Weights of a small transformer language model: 107M tokens.
Each number is 128 + 24 x the weight over the matrix's rms, rounded and kept within 0 to 255. Layers, rows and columns count from 0. Numbers have three digits each.

# layer 5 MLP up, 640x160, rms 0.167, rows 243-286, columns 0-159
112144104110141116129101142140094091120147133173133128147093149070111143157099139106132080105133106167123110132136162151158172109185093130115143147134081083130106122118174093100172160161083098132093146114172115138129152125138156131160143121175105133170100127119104159142093134106141143126131108113166134144159111100128140194131127135151169145126142112116127088133080181151109151138119133105131111127120123176111120127101125146123196168147183147093140124148135100127153144111117148
092118147173134132134086187139118131093187158090123105117126222152116134110177137187110125122114126138138106116127092117157120105136104130098131083109137146153125135114118110137150139116139171136116117115172129103143172098112167117115143070138125117092118126168073117114103114142172097086166062146164109153151115145171166113108106135133135162115119097079101171135132183081115136127129108121157186169147144101172185124120096142143164117130092172129061132132074126135134166116091122
131123136125117098116130124113122134084096129142084124095132130157102136125143105102139097151124144161143112192149138103069106143115131122132140107130110170105097145122145153138186151130111122097089130151136107161105129170133127139137102092143110146129114116132142160131106127144165160088091091132105119186142114120136164139073109080102145148086118146166110121142123167098151103152086125100119116165117127116153125130132144120089168123145133143144121116091117105147097120094107143
155131217095140116169105151134131167124175093171111131133091099112103138128125125150166093145104140130135124097147143141118163106118133138164104081108130112157126144111127052120143145128108149151088137086145192143125165122088120138190074093134121177113110128152088168136156101127146102146156087111106122185137117133124155119097093111163173213095150136132164131180116162086122133171117172109171121149106106170128141115133101162092122093123157127125163184084157092127146096071116131
103103127158117205122088112163134135094165145123200106124151142158126123115129146133112165140131119145128107125114131148159140077106147106166124106129131147112138131134122117173136113174105136122136161140112102102156127075144113164086133128160131114125097133141135129126140086135151090118137114167130113129115116160166124137126139133101150149122130145077108094151123171134090168157127143131092201102134113103150114190110114145095155142124111159155086160112120127139142183105147133
139106157111113131133102119163123112088148117151127104120080158143107138111112125127149112155121133131193119199137087165138130097149142139130104158120142126145070100121099131131105168135170174093122126151086137174125128115102112146111112116181160127134098108118162128134103127106128080105150179109121159138147110077110122148137132108123156189145142115171148119118106120147117146156120125109162083142122134096096144122091100095143119136126119104097086149133155148134138109105071125
069084108139143117117111117138149137070156178116165156098136181085125131152104087151104125152124141152108121148124117135138135116090136127132123107110095094101150143152152136104176119144067111143089101123127091115172121073122179157137131039068094120156098117136055088176129109126118150143168139119161072090135115151130139114111102141110164157138156129097150135114126151094135131161121183113108101063103088117135135128101166126144137148109147166140136123128109127102134104108100120
069164110113137132124137077119193159141110161142119160107103120148120116150205077169117155138104111137117065115133162103109123125096123117091116108119169140129138143148164135170158133103118096153118139101129118118106115149135108170098122133108121130143163135153165114109143141128092125114143145120089151130115108154149124088141130119110090144122131145116141164131090162169116139149122118096115142176108113120138202147146154106145153145088179108169134106114121129107145078128134136
095137118138113131134117118167128119125102133112116125146080162096109150115152112120101121137126118152147107135159110146146183177124111136156120092124133133145104132131075133120117104127150117146161162175144117140103110106163114153092125085117148143122148109127105156117154090064137121098192136105124146126133083145114180087136104158129124144159107102099142134124105135132121115117135096161121177127107106119127151135119100141102148117117142139122096160122073130124171129112077122
107152107107141139085149115108118159150110143101121166115079184107137144136137122110148092130150136152142119123129096142162128099103121148158104115088136148143093123130067108095154096126116089094079133139140141183153079156158134126157115070109111150122165149053130131136182098071137137078152142114095118127145117124111109065103088158134120145151121083127122121130133112119148120144122090118141130114093135140144115121145127096157102100111138143173095126092115105154135100155127135
104134144102150114139135104129126133076127157103115088155085119132106140130090118120134100139150140122145149118134134082119191076087115109151172104116166115096132138124083146102150180105107108160168127153109089122106126128189155140151152049126087164151164137118132133143133121111116156072152104146098134180135112160133146130129121098114169102137156106138130107125070152141111112105117134122102110131118151171113161090133129143050121134134154203174126202102116081161187121114122133
073059126100090121129111126122094094101112123140086166114097133165080145110104134213139109112118141161133114158104097110131158077148079144132140165113109133130111129133072095116136180147085172100140114139145188131167117118109102113106148118174169102095122154075133162111117125104173131085093158089126143123144107113143133157095132096184123151100132118179140099194112100091111176123141103148153103169119131138111116106137157095115110136154123125123087113111140126134130155144108148
151144187097147125075110148130115143082121112150128077149131153131108139119104093140121128151114118126173117143117144108089152152140143152122128125132181103122102139118114107132144133133114140114156124152081106145116083156110095147131097161126118148153127139130116170116149117132107118107136085132126145140099099159086124142087104113115122117148133132119136133119099083140135170092102163131126130137129109110157099101135125140091152083147152171171125169088145085162121137143107137
092139131134112150105121058107122135145122138137134162132135089150111103128137133119104126136142118124126109133098120114098102121111123118114080151118187124102078128142111103133123153118094111098153132106138169155116098158127121151125112148111121103122151137140138144122156126117109111097136140095121139121126116124119122125106114134123123091165116114115129135104114121115149133134124130114128127150100107140147152144144169163127155108109141159159153115122093094144142133125133118
119123134130139121122133124133125117122119126119125126130117127118126128131134134134125126138119131122131116126136129129121137117119139126135137124130121129133125123128128133130129128131127122128108131125125137123126138133125117129127128139129130132135131136123124145135128127130130126131141134127128127131115132126135130126129120135134130137124143129129132130129126123127116132128133128122126118134126127130138136138130131122111131120133143126137120137111127123123129125122120122
100108141131125130119131119141132109113129146145137132126118124117094133127148102129124121143121122137153126126142133124126137134113129125147146107137131119123113133120124124122133120132126129143124143119136126128124142122130135127122134127135132131134138123110134143121138120122127123123140127114123120129119135114121138127128124128133136149139133137134141124138123140128134161130134122134127142129114091140150132135137119133121131115121140129152107139119113121103134111116119126
108090145133105120144106082141116120150167154128149143139126116095130148097126131149108152143125140150142156139134121092128137106123129126155092096111125123131189123120103109121135107135101140200122144140151153120155130097146130134119134109087130139116120115090126157138175090101126131114173139155144137161111095153096178094149130144142142135081118127084136136146156166111127144130164086168111102133113114132178160144147118145083113136128102145134131109142091128131157116133077122
123111134149128109151108138137144095150182114144155116098116109149132152106146121140145168131132122096148118133101100115097131110083151138133127086074122134123143120133092093146085180117139144140142104213117100157107166158119167122117168161090135117101167158102122132118133106127142103111164188140125139126138120119182123113129108112109155181091114131160123127150133175121091171131099160166121095104105107123115137129094090114111146126106107120131122165123080141152104115104109117
060106124096079112074120117145152123085160159108184177137152125140116152098128140204137117137126133130138111117155153101136093086111142174161143144094124111100128116188172124121124110141106122151141147146103124120109170118164122134133127122118112114113095110168122129124136100136127133137123153132098191160136115165113096150168126114136128151157133176112198155128136195160111141165120124098108188135103165134130179141156107115089178095114138148124138166103110158165131108077128122
142142130167142143134119128123129125113172152129116148113119146104092146102144089106106120136114117176106128151172102120126109157141146071109115134112057105121138150118120122133145087117147158171096187069108144079118110145121179112126116110134171157132162099065079126142107112139109128127142143126134108139113123173141137089145097156122109116116137108138142114140102105140098103110123124131135130061130120108095156209099170144112150146110124125144086099145131103103146088174128145
156095111132137156127098115122116094136117097166129153099094134106106146137107161124067138123125120151121102107113099149156142084123100117101102140085110120099088132128123108111130097156092059100130108130146160122143096146128137108131132199126096139114162141096122174134159135096173184133187178133112112127131114113147092158123115111070130132108114095069082068106092108136131139108087109149100095141115102137161120140140170165131173167107170125155105086141107092148135118159120162
116128140124125122115127120144127116108112133128132128133118122125129132129135118139115131141116134111146121135136142115126131134125132123133132119125130118135122122125119119124140130139122129139115133124140137125124118135133124138132115138128138126128143129111131140128125124130133113130150133115140117135111134132129135133134115130138122142129143127129132130129127125135130146129134125127130120142134109130144139133134108128091139116125150128142113141129116121117130115110118130
087170156130108100090123134148170130092122150100125097101139144090149161178143133147132139123102140105128113231150088158119140132133106147167112099145122082100165142164169115107143183124130066169079190076126213128151077159143181124117144046151137141160092090140084118141122112089123135127169074104140136134140115178166161110122135163116118111051125148152096117147149150125124166153110070174093140164070105135150167158132155109099112138133142115117098095082118075106180122134125134
155154140155145125112130138157134131140162164114138139123129147132096151095171119192123164133107118155108124099164152126140120139078138120147126115138157091142108127123138127147126137107114146176129085100158128162096149115100133102152102128125122106121141124080089122175146089154135135143110097137120103131118124142133149106135096096141115163151101153103135176151157155145118117152105145099130143143160105118168172138148129121119134116126147119092121139133118119096142091116136125
090118134131104087146131140117145125129122155145149130160100131135130152118141135126155141146143126072154142142116139102097167142128129141146103097103145158145100113113104100104117139112172116120125127144079081143074122093148163135139137116097117148105194130114120119151146075105121132130170151120144147142135121070142137088167143147166135186173107090138134143074114114124116136084128117170127102092076088135114132105141086120101111081102096120114145124086126114111107099137079121
119139097154080120112105162162125165129116106133156104134132130110114113136147146113106112156107128133143080174210166146148195115119130157115101107122149097077124120122065110098119077144138130185123163185103074112107145103111135128078117120113130147114149104118075123127183099130115121147117166147140106137118110165089152127109127126130106125149114132094150130106141134122119086176138158114100178106124109136180111133100112146117132160153170146123108187132113101099094156119073129
089104150128126161149151122116070105125117089109105168148114098110090120105100133121107097123073135143165118153131147075130196135135141116144106131164168116136140143087124089150124144130118136098149128145137147099154149107116110113158150098174134129172101121146131106126066138068139113179163146165128150136141103131172148143154103104096130104123119076097117088134103157114104123122130057138072116153139124109100129105183152104088153163122091100085161101119130094122124099084124162
171102147109110099133088143142143107095166100177078100157129155094076136115109141108158093120106126152162124149152159142126171116144116163122130152190138153155104142107129137091157117062168121111146086143149174176137158175112108120141101085161115136074125118095154192109162128098130086127080154090084143156107104139107122128141101123167102158149154122123131104160154180109120094094144102123148133168120123149094122107109139101114138159156131116110115160117153140129080107061108151
120086080116149138129144123164134106112114127121120142118129112117125127112137178149126102127091118107141128102136106122129143107138142131137093124098071080087122134109142070120068095148119103129125132118095106126152099116121155132132131098142123140119122121133096128095133124084150136104156144107172131163157120143120140130126115155086126126090102111107116111132109129126125121115136124130117148121103154119106137127098141149093154117125113147144144118134101126123119131138104135
150114114133140120145118142151173086081087158148100071159071097117150139102099116117072142128154133067162106128091106152127137109117139117165136125146167134116110142132097124152167135109117142074134150150100141118066094177157128126105107127131114127124178129144082156160155111109121130091134157129102096139154114135123167068113090116139206219129134135129101171139132157138133149116110153138120109105101147157126131101148149146101122069097094173167128123104154104117160111145083125
155050127097109122098121067134121178125120127145115136168133095124118118113112122152095108112144090189185139171103061104079181095136151144190139107169149126093151118132120132117167094122125152134171136125109129113132126164114096146150119153161148128126112134135156131094138126086111121116143104137098151114140098131160135117114097163137101148147192077107155099141108148133127186086144099138104124156165120125093110135112115080079096132148080144172112170117133172156164124084124146
151095103089107140165104096095132070156118102185093158143123107116135120105132123104124126125119114140153092166118123102094129118155147151121091146183135067137095128134157053153166188119141077132133124122118122156140148200124125098148077141173124120077146109136123213123139100101174133104134147143155122182127099107130118142149173158157172162150097133131118099157114118105083082096105150131130098153161087127160141133153175150118111169154137148107103129126181103105127139103128143
121083101084160117166121150138098111118110106179121187194115120063076137088097145126127060142131130142127097151116142142128142089100163158170109136095067093102102120143110097133156127116147140118148141099106115122136121112140163133133086129130085091096106113145121175132130103100157134114170118123131116130142110177134084152076144150136146184158130099101110092143102126116074140078143133126130156117117097093105118112157132158102115160132134124119141125147140103108130134012113149
115118098110097075158118086152139043086097114138126121147133120077144159107104146128117146140121129085175110155174144122131197148082089128122133144128117108054144144131114116111144141154156077105108145166065081117165139140141141165099112113123111142145161127131126129130163077127116125167094126091148149107140118109114128130151095150080119130107111142128118126108114123163124151118147130117074145124076086134144132134120125130097161151110126153182150139122157128140133126127100128
113127141128130135125127118141127116123128131135131127128122127125121131134133128138122120134132123137134124133142130123121130127114126134134140121126129129127116124127130129126131121132122129137128136124137133137125134125127125133127124132123130125126132127113136138132128127127133120120137124125135129131116133129134139124133116142124131144126134122138133129134131140129122141126129128128123126131126119141137130133137123130116138131133137134144122133122129123121131124122120127
157116135111167185153164104123102112123105109160094130157109136109138165109077130118078096135109131119151093088128084130158135119108123093146134097151083109140112160158122099142166161134113126109153122152147154110116108144130111094149103122170130151127155145111111130107098122127134094133097146157104092129116096151139121131148070146084151135118136082133105088147121088079103115118130135132164126151134089115126105144133126152135152123101126159076117129140167061105120117119130148
123121166103112126115109111121065117126106127113149133156134137139132138084132132146093133133146119180143110138108085112177097135146142124139161132144158083193129136140146128164143126131095145144131152101132189125125094139116113121155128143152139112130147140106120147112095122099120096131111125139164108156129100145095125133126150142147129157132136112098154136139131114168135133108144098151138124121147132119155147170147133140096166138154141121167124130114122130120163159147116133
162133136131131112142103142141116136077149110126100103099140136136101113130158115063075164140130144200141153112142113137130145156108129087161130081196138153117146138124132124132159113120180161176104130136149093128094148063130132089115119085117125115144127128080131109160110133131127129115164118132137090159127095110158187137132110092079137135140120155094111131160149205113115110144142100130108101160142143129174128168124141095108144143144105150091152207146092129124120114076123129
147091136099111173170158074139154077150141105124083165159116151079123131118178111127104121120168139144141122174108122118061194169113111157104138153158120109098129135145098043144114128139167169101167099141137141145121091150105125107177127204142114123105178129116156209099158114103143111074117171126150089157128103143151118076179123102173131102112107081148160120162119100086139116099099100150113088193112097131156175126179136140149115063143103137178096122141074109129158112121106122
102104144141107172119081139120085152088176110142153104100168154117095119156145167139068162137092128138141107151123134143164139108117118111104108114169133139084130114155167146127202131151108129138090133075086146086170158147109072119104138090181144125127068108150121116109119099112130137108103095163117075134098112133101120133119128141139108135109144108101073101132118178166141148165134133147118201144104139114175125163120182118115146169125168153132099108116145117119090150094154157
154103151131112109106110107152135097074138152172164134124116148104095118085096133134108115138125121113165131126104107126165181100128131152128134132108154107119098120165090137154160146155096105132134100124073119100145132167092105110090118130148139150117137132149113139117154067111150121107155139127075108137119115126118112107102110155146118165124130105148125134096136080121129160117117114145120108152115120121136113133142116109085118124109163169159125093105153091166143095135142135
133111134093115152142153127137142117123105108124131152140128113119116152118118142146114173144089127102122133092127142129110155162123136109106105128141163103104112120131146152119123106140067108123158185099113163113114131168107117144131105132161137123118102132130142123117156111120132073163107136095147123107094123160130110138113101123150105146137152122096156144110104106144125152133156150101125150111120147126143138140147155135137161118112151135144104135134136126116125133133099130
082146171138136148136131101144138134108127149112120117141112153092115132129152093129131132125107127139137108143114141114142172135115121130136132126132123102125129116129096098166124129126119135131129132117119118122109104120096106168115088153101133114135132123144125121108127116120115077116113095121124138143149107154138115121145149144151139145121135120131170119171101103165121127125111147138111163135109119132154132113150103122102138100111125122183094135089145101125120095122135130
116127133119124127122128121134128118112123138136131121131125128123124132130126124136126126132125131136138132131141132122122128134119130133129134118133143130140126128131128119119127123138134136140126136129134130137119132123126132128125121143129137131125135127117132136125127128119127115133136122122138126135123132132123140115125116132125131137137140116129125129133127138124130141137133122137126134132131122131137133129130126131122137128124128129139110125127121124129136122127125125
# layer 5 MLP down (transposed), 640x160, rms 0.144, rows 243-286, columns 0-159
140144156123195139139124117099165131138095078072112202156129109113131135078109139140122151143145106131112073133129101113048123109150125122137150151096157137159164110116105140112159104140130159133107176105091146137150109080167106091158122131131169061071138130153132102178108109113101155109101157118160083159174116168176142100077132147114147153119129129155137153087170151102118122128136151149098113129132170096126149205128190138169111124119124146187163148091175099143097142127167114
136117102092141096144143093141099117165135105165131113112113148118086138152145111101165109128126123162165124120153127117120202089102163144127158145143138100163150123164162137138103104085148145127107068106066110142128159122175097154114134159160105135142097110080105105104137096127132124117091098127134121072129122074103095130076131152119124173169084097115140131162119166126142179129114065119179166133143179105140087123097121179163112132116128137143091111107139063148136141133101155
096148123117155146146106188129141137067110183119155118141148104156121133130135129141156133115078150115144117112085123153095130122122138101122138128142117148128115130102171122153118164139115113088142120128087146117126118128156136113122112108105145160117141129129099103120158125121140155173142095109111162130126139129102083127139091124145135125100140130155105144147126102154122135120110145123183110109132140138119108113141156100171149130129130125120116120145146136156143133151139137
076165083112132165100090163118165129080129126112133138127094115131118164084116135204097100156127132114120074162164120068163129102105159119121142153072189190113154079147157143139135095128156136133160152093138073187140137108085161086126107131120118145123135150174147074172114095072155117095130134130144138149159138126146072123166123077153156095132105129110130114076161126088174153169093132095122150164122135138150117148136167168145105124142123166181117159127141123194110082091114136
184113154156115134173123156135192064131139129112121125136141121154117137093137210112199161149075120129125126104121130126131154150131124123073131122141085142136181132106102124146144142116155079140132138100144085122050145103094092094145131116160133119153164146122146146104119115143092144101113131129097116105163143143128157144130122141147162125126150128133120100139132094097131132106139136115108135153120123124089138128123120103146056142132112133089111150200136158113143133124089131
157139115082140103150143172139108137156135124145138130133116138191144176147152157129149163153165121132117109150176135182114129108185107143107146125159124102173138077110115109132103140128120137176129098124149140123105146076090084123145114160196105132134104117076126141083113135142107136163099155111098133091117119087124126142168122120122142108134146087141141147117123131099122139146117084133131116203106133151126133186139082086156148144129150139110147115142143117129154134174104139
096067137086153105119145122105121100166146103138115151130142110130101175145086114112153131113129116135113117156156115127093153108152120149150211137146160128147138129116149128138091185139128159070139165126170103182145138127138109090125140156172121107134075115147156105104118148107076105162117140074151105176170115139096134107130099122138144101105150136159148156130133178129109076163111163126066089128132096164096132118116128123142078118132142101148118169138157125156160126139131136
146189153142110139084139143124181144215146168101146162119121157108114109137104122162172140128113122125137133146097145095106149146174114137116090141120120128137134131147089131118122164123148147129139122077069122167112143093185111141156115176119173132117099122111121159144111220126112131116156153115114106102138124107139149113104092120135078127100121137168149121105146099115140147088115121118120102127149133115127188127140136151080108150126088101124149115169142094102140109140166122
131100165152106156108129150158112112158220149080168077111096130136145166144192124100161107082117183048134051178152066119115126198072048056170090060133078068120113137130107167156219103078179113129151179099186032191160115143082034092154129118063155135131190104020087091099114122141102101159073172117180096132156112148180109137168114165158127119053071126154117103107208095105107094137185128185090107181084107176081104129172131120174145158123094044120092123062187181071066107134098126
119152104134127136123130100098120124161098134125110117144181115123149140111113144128166127120136092075166120152108132144180158092138136119098148137122179124133164110122153121156132117145110162123139124132130139090121140150052127068109119094162136136113144115108128116118133146131119140117124119128134116137141109113077122107156101096171054120099134157115115142163113147124114135124112138133124125146170137154126135122128162096150139135122105178165145149151097080097140101129106127
134158097194104107156120109159136100095096159062188110137137120177116124135110130133117133148173145096125154077070193104151116129141141111134118111157134087088148125115110118101069149116174131164113082140126183060126103136164115112151125120069123104135090131137123113142135141147142117141147130128124150080115115122109104222122195139111148106149112136166147126145104142154122091139120116139153133128092115111129127129136133161122125152133163220106113092136139179072111139106117123
119156102133137164163156176154127102108115160147173120166102145139139116138152122167123095130129142120129130095082147128149151151090155090122097138105162118129087140145140140131120118126143106121178113113143113100089095104088128118099134140131103145128110134078109070138195123139094159089012125116115147085176127102123100109101110081121123176151092161135142138206139140091104087139144156148155154085156099132114113144093132100181129147151108180109128099146124075118097148163146146
140102161116104120116130145133118131125120116123111149123126114140121119120161126146134165143095128115133117114124129136123096105140144114098137123127112123099137096133149136119131144112123092147134149106098112139135154158110118108130108105168110146117131120102133113126083146147153158118124127103119115121107089145166135130168137139103122127116140137118131144166131145092142126116128139121134140125125161133107112117145128133143130128135098112166099108140131151131139104157135127
121124137127132147120109125121102124085152153151141158137102154132116122124114131143106149150112117096151154114157123141147166105137125149097160092120098127102107132094150141125126139170088128109103103134093106117135131144140150128145129126130117120116120136140118145112149120121131067135127126137153117102178078085137108134144123090152132169154129129130141141090137115134126151139100125146130117104121121121130126140114162147136146119115135139144115120114140094138104119135155151
122126118128130138129125137119128128140135125125126130131129133134128132134128131123134124121137130127121134127131128129129126127134129130124125140130128131128127124125129129126130130128120134124129128129131123132137126126131132129125130129125127126130125130134129124132132124133128135126120123126122124118129115131127121128123136131126125125129125133127125131124125125134128129128133127133133128127125124125122129124131128128138123132132117123130133134134131129127129125131135127
148138119135124123127132148114130138140128119111123121125136134137151124139116132115138123123136129129112126125121130131139136133131126127113128147127122143130138127122136140128112124113128125111122121126127121127145111123133114118134135118136129124134115134147123108144122127142120151134117116131129137114128098115118122134133153133123110124136125127129115130124135119117134111124134137116130121130139143119129122124130129122136124130124115118115138125135139128142120137141143130
121103164109111138104133125103186121079162100193123102126086101137147131087099160149123115158100118119107121094212098195121163107099133127110127142152096103102120151116104130125171118131139142180096149092145121097134169169096134156119157114156151123140160159179125080141097127138155143141111096163099110121107102197117141146173152131132145107127129141126151153132089129130161132102145151113117102108103140085173078118154166167111149086132140144153111134136129145124111151113130150
114105085124111128127081154084133126136088122102163153154149151130130085146153152156158105107180132115181095120115142108135145155106143116140124120194160153097103113096171132123171126142136141166122140142119114089142147138114126152115120124160061091097099156072136092131132133159119095157107118149127137134145110152139136111122140084091109117154147151128140146160124130128151119118110144089117177145119141108120110140110122132165150147142098151101115159121121130179159125115139121
121123143152114127162109179118146101143102109169131131066147149116163148132140154105147100127061114128071153108122115136130106148167109143115132083131146106116148131185111080137111060127143131160151113174155135164125129056048121137109122167093080126108151146148158114106133121111110086193142141125138069128130106150111128185099147150142094116112109131152112118122100074130155159122130166128124134088170135148103086105111130143164169126144125122146116148137132141180058136184124140
164116112180135118131129126092120152134128119165079115113092111148136122152062119135141128125135107129112130122138133140148175111117152145103157117142171126150136127107136113141159137115109145109156084153107130132114128143094124095095120135133111094137121183119149147108118090159119095136207128157154189171119121095145124150076161123161138104128098122189180132149135177163122105098124131136154126129187117136103085121144094149110131155163106125145159139131123169173089118111133120
113104069122113140125152140082151132116107051175097163111112119097151121144177130128181100122093125181101158158121131138151141139108137153183099173133125160115163106121106164132122116093118164108154145144160171176157150129140114138137136105163175134152109142108074122077116093160123105138093199162171086131164130092178097097124156117095115143127143113178178105133140125139097112133154157145111153076138154145135108136116160104111078086128151135104153150098153104165157130150139142
125124115137133129128127147123127128150131125119129122126124131138134134135123129122148119118152128130115129127131127139132127129134127126129130143127122135126131128124134135127125136126126127118127119126132123133134125125126127121132141136131123133130128134141127116138127126142121141131114119135126121123134111123122118133123149127126115124136117130130122127119129129129132117124132134125127135119129127126129128128123130128141118135131113119119137133128136135134130126140147125
139156106142129076087132158065158124114126137099102069147120131129107129192118177136132151144121114093170109171122173124125126087107090132130129169129121133075104104103113142093108109110138116160138150150095153139099067213091168132152153027182116119117065121097139095077100136125114120090109180157191106112167108127125128132151148146084120121154145118094103097061135218126095172212138139144145122164129133117139168146154099153147046115110115112114172134104125124132163130155112154
110079098131117125135120185133119084127080075113127102122153110142150140101117151106123123117141136121171125125105132154136156101156139120135152126115082129141167120110123133128120132116161085117140127168145120111149118064144125100115140170143092131089118133112146159090127103087154121121120141102133123153118113116129123146098128137103117135164135113117125105117142107150123104095149101122116146130110146140084099109085117109150083133146092131117144157139124109156143165137110137
082152095097126150142113118151187081164128099111141116138150131162134115117132144176110088117147141116128135135141168130101137160169091130128118132130112156124149135111141137120189138108138130148111163144085117128102101146083153063144112141138124111138083129108131177129091145123143113092116093123177115143126109127155133098167130103082097118132140140130150127110131155092150119152087104096155130103097162114165162105102154131157176145140142161144151127166153117094083124133134106
150201105099148167184155125164097127125181168156159143122130141126106155112122124121130110107096157159101131111146098147056161164133122151089102127104095093155129131129129194143127138156108108111142127132161127136145110133123171076180111086117126174129159088120131082147081159104085132149100125132140180154145109096145107137100123109098095115175101140134140108138128194146121111122109123072122094103114140116043109127169136142144100106147143126100137173112141107129152111145149144
102126113140155168113114146109102115103193134131167160117126079140114123170136175113060088120105127124145097063114149142202099126102127138061086126109120138080101144147180131135106120149172147128168120127117147076132153118135158110180158089169122110107140128134120097132155125141123091087142126130107127155153111145158060137156103139114086103086129114122080128155093167127138134162094156115149100134141106131116067114130152168171182126122123120083128159205156170121120154114111119
106175151113118173118163145107243105086113148170132064118136089140125100184125084084159109139120135094115105088084177110154191163101142127111083114135136128102149107088175106172058148148169103117155111089095142103115098136146156129099089138122083167122144145137185146135146123156159089101136092144136134143101143146158143116180078142144183087111121137125062156137146114143138139109101085089094146122113081137143101164129165159122127113133142187134167159156126134150157133141134116
123134134123117088142117121128168179162169136146120138122131147137157108137151124096098134136148144121127129140121150113117126165120106099137120129127139113135130100105119154115121132120126145120136134159132145122187128156159148137124141132107166141131124106138118122156134145089123139176121111110141127139145133147126112139135142127141159121135121144124119148117134138110125118151142158130130143146104141136093106108144129149140133125139121116134105108113124133125120140127157130
177127122133141170104113143113068115132136130151211140099146085079147117112098147145173144140129112132083132118206099112128167165102150123067090166171082116106114124122157108147176132153179164144122101070142122113154146158146123127146118156137114119146132132156091111107061145102137136114167138111093088123107133135092145135120136092170121172122104138106170065116097107127098182112147108108110127125152144099107165128129110116144164141142111128134186096135116164110094145042152147
101129107093086222156125141106101138069153153150129103122129120110133162193132119138149070140090131112108142152088143074157105143171101128149124146116128130165135125080151076123143152119140104131093121122177121109125122100134086153095105105112111159117115137129125113158128139103102169108088111128111161160117120044109132204146161110126122120086097133127112111086180161194137141059084127115157127092129108158087108129099137076138108090161142193135123162080161151113111161133112129
131109148101166160142139115147215102100129117166109119176147149177153102170086120198136095137091142135121159167058121177159147098111166129153047101163068111122079123118118103143138120136136103103136136099137157070168042089077158100104115167134090107092146155092137103069093086196136119128065112124153095158101081147125164105142153116128104117106087125110103109190117111126119165166117143128159102147088130076183125125159152141131076139104156119089128152156099098112156127172143139
044095166114119130143136122106127132093178129098110106176134133085145139085102098136100145119180129130103133160118144142190122101103138127116127091116119128075167110124137084128136129144148183108197136113123137101198072133138147104147118137115101113118110149144143113134159115105155143102094151124121114103129119118127103133158095061127087108165137139086083131126120177102132090119110143114122097130105150129116118096126110125122065087125177121108192134137165179132119177091133119
125152149114176127100116125124106153138163134094157136103163120142123073121113149124152112128081128125143146068132128092153170102109154152137106110110142128124143107130168149111133142145130090106072109124132107081083137118163131145089124152119165104110090165141088097155094131106134057157110079097121162131128101170126134152147109093131095097185151141126127144127125137137130164106112152104131091122092135131174089155131160133089072158122139146138173152134179156143099167130133120
128125122133127123124126140120128134134129125122129122128127129130129125132120125127134126123135129123122132126128128130135130132131131127126121139131128132129133128120129132129127124120124127118127128128129129128138131129133123123128131129126127128126124131131126115140126125135129144128125127122126126121131114123127127130126139128122121120127127130130129126126125123127130123130132132125134130127129132121125127126126126129138126131130124123120135129132131131131124128134134129
154115156100177168160114135185102158100134100190110084123121118119153178109127117162120074137087114160111161084136125166130148137110140091114106139149160115149125140137111106130096160112155126116145100181128142102121138103091116117144136095129193179122144132148130091083093187090161099119132111107082117168152079112134123133139099134138132118111110091123132143121129140081131169076133164134200116139100122135137125089133116095140141157101124115108121114121144141135140134162186141
107106121118130134130114111113125147167128105125141137146133134127152132127139118118146149129154116124129109121120103126140131103147125120125155133149145117119123116119146105141126104119108102147117129158158144132131103159141144124106109147126139144111118128108123128147144116125128109132139131113124136125141116116162101107106157147122122112128132122122116121110133134138127130147122142141092127115109126128113146109144148145124118129118126119132145114143148149128119128119138131
160118138115117175176109140127149092163101100157113100148179090199169069088130121136121090145164109087153146072164120142135127163102130101165116138139121140139089131090133069118137098126137073156136149118179164100160070127060084120102140124145108149108134124102090159110165049088167056075141141172164061140109128126125117107091120146142148150106118168109129139094124077138133089140190182141179164127166165107174120163137137180153122136145183163130142109141101124165184139201142123
106155113129119087174122131096094100166201131108145140151152114121096153121171153085153101131118092105172095104158154119139159148155118146105108131115133103118118153161123117145132148152131120136101122135132122138112132169085094149198159086183083067156129106149102141123128188188123159062125123080181167126104091151097132130124100121135117070196111164172105124127119150148138079151113122106151164176102075118142130119149127165176118081177138116115067137132092098131147119143073153
148133175122159119183148137086193128126200114105115128116165145163091105140112130143179178143102139135144131113125135163140075123097129136116182143123098146124131125108091175143196113123091110157120145165089105152124110133207129096118139104128139119153178131072112161130112072113099109097164124083113121085167120158104154156110103150152187162107168112149151110145115081162140104177126146193084111128078119112087154091162080127123091126098184102131136100178104131149145146109123134
133085086117130102182104111145124144189127132102117139142142115150100110122138112121118144136127124117145165155152120106130114079145123125123124133122165168150129120141122113092097129143115147122141110160137136159106123109120148120160135148093079121123138127153094136142089156136159096105109149127145079066110107160095142144138158112132147087110123148141121104125109123086126136140094184137137124127156164131131141153159111122106129086167115135139152092134111157149154115155103114
134126115118117126134124135152150128139096090119099113101163088109147111147114148101089122123128118105128096129114123144115134130144129133124115102125139127107124119080134146105125110125129111112154136117122143116094116128085122127114118115128115115129101117162151113108131141163132144134147117135137131130113077139137084141137148133125104110119121157111128138145123146136138127115130120125133104136118120117188104140097134147142117117129124158102143154130123160135098158131141124
094125106125125158130126124128116110141139128114124168115148123151119124104126119124136121132127137122125133131117137108155104112144135137134107125122126132138130105178148139128131120124114110136118131133153119125148137112126136147147146120131119114111085112154121126151110124121127137145127126123122132106122097112120133116130150135147116126143136111139112119102116130124128124134119139140131138110123126132120131108140127103121116153132111121120125124126111114132135110093120119
130125122127127126128126134121126134136131127116124122127129126125133132134128124124129126126132126124123127128124128130128132133127129128126130137126117135124129129124125134131125127125124127115130120124132127131133131131133123128129135132129124128130121131130125119132132130135126142126128123124124128122128118125125126129130135126124128126130126134130127125128124122127129122124131129124129125123129127120128127127132126129131120133133124122124134125130134132132121127135140129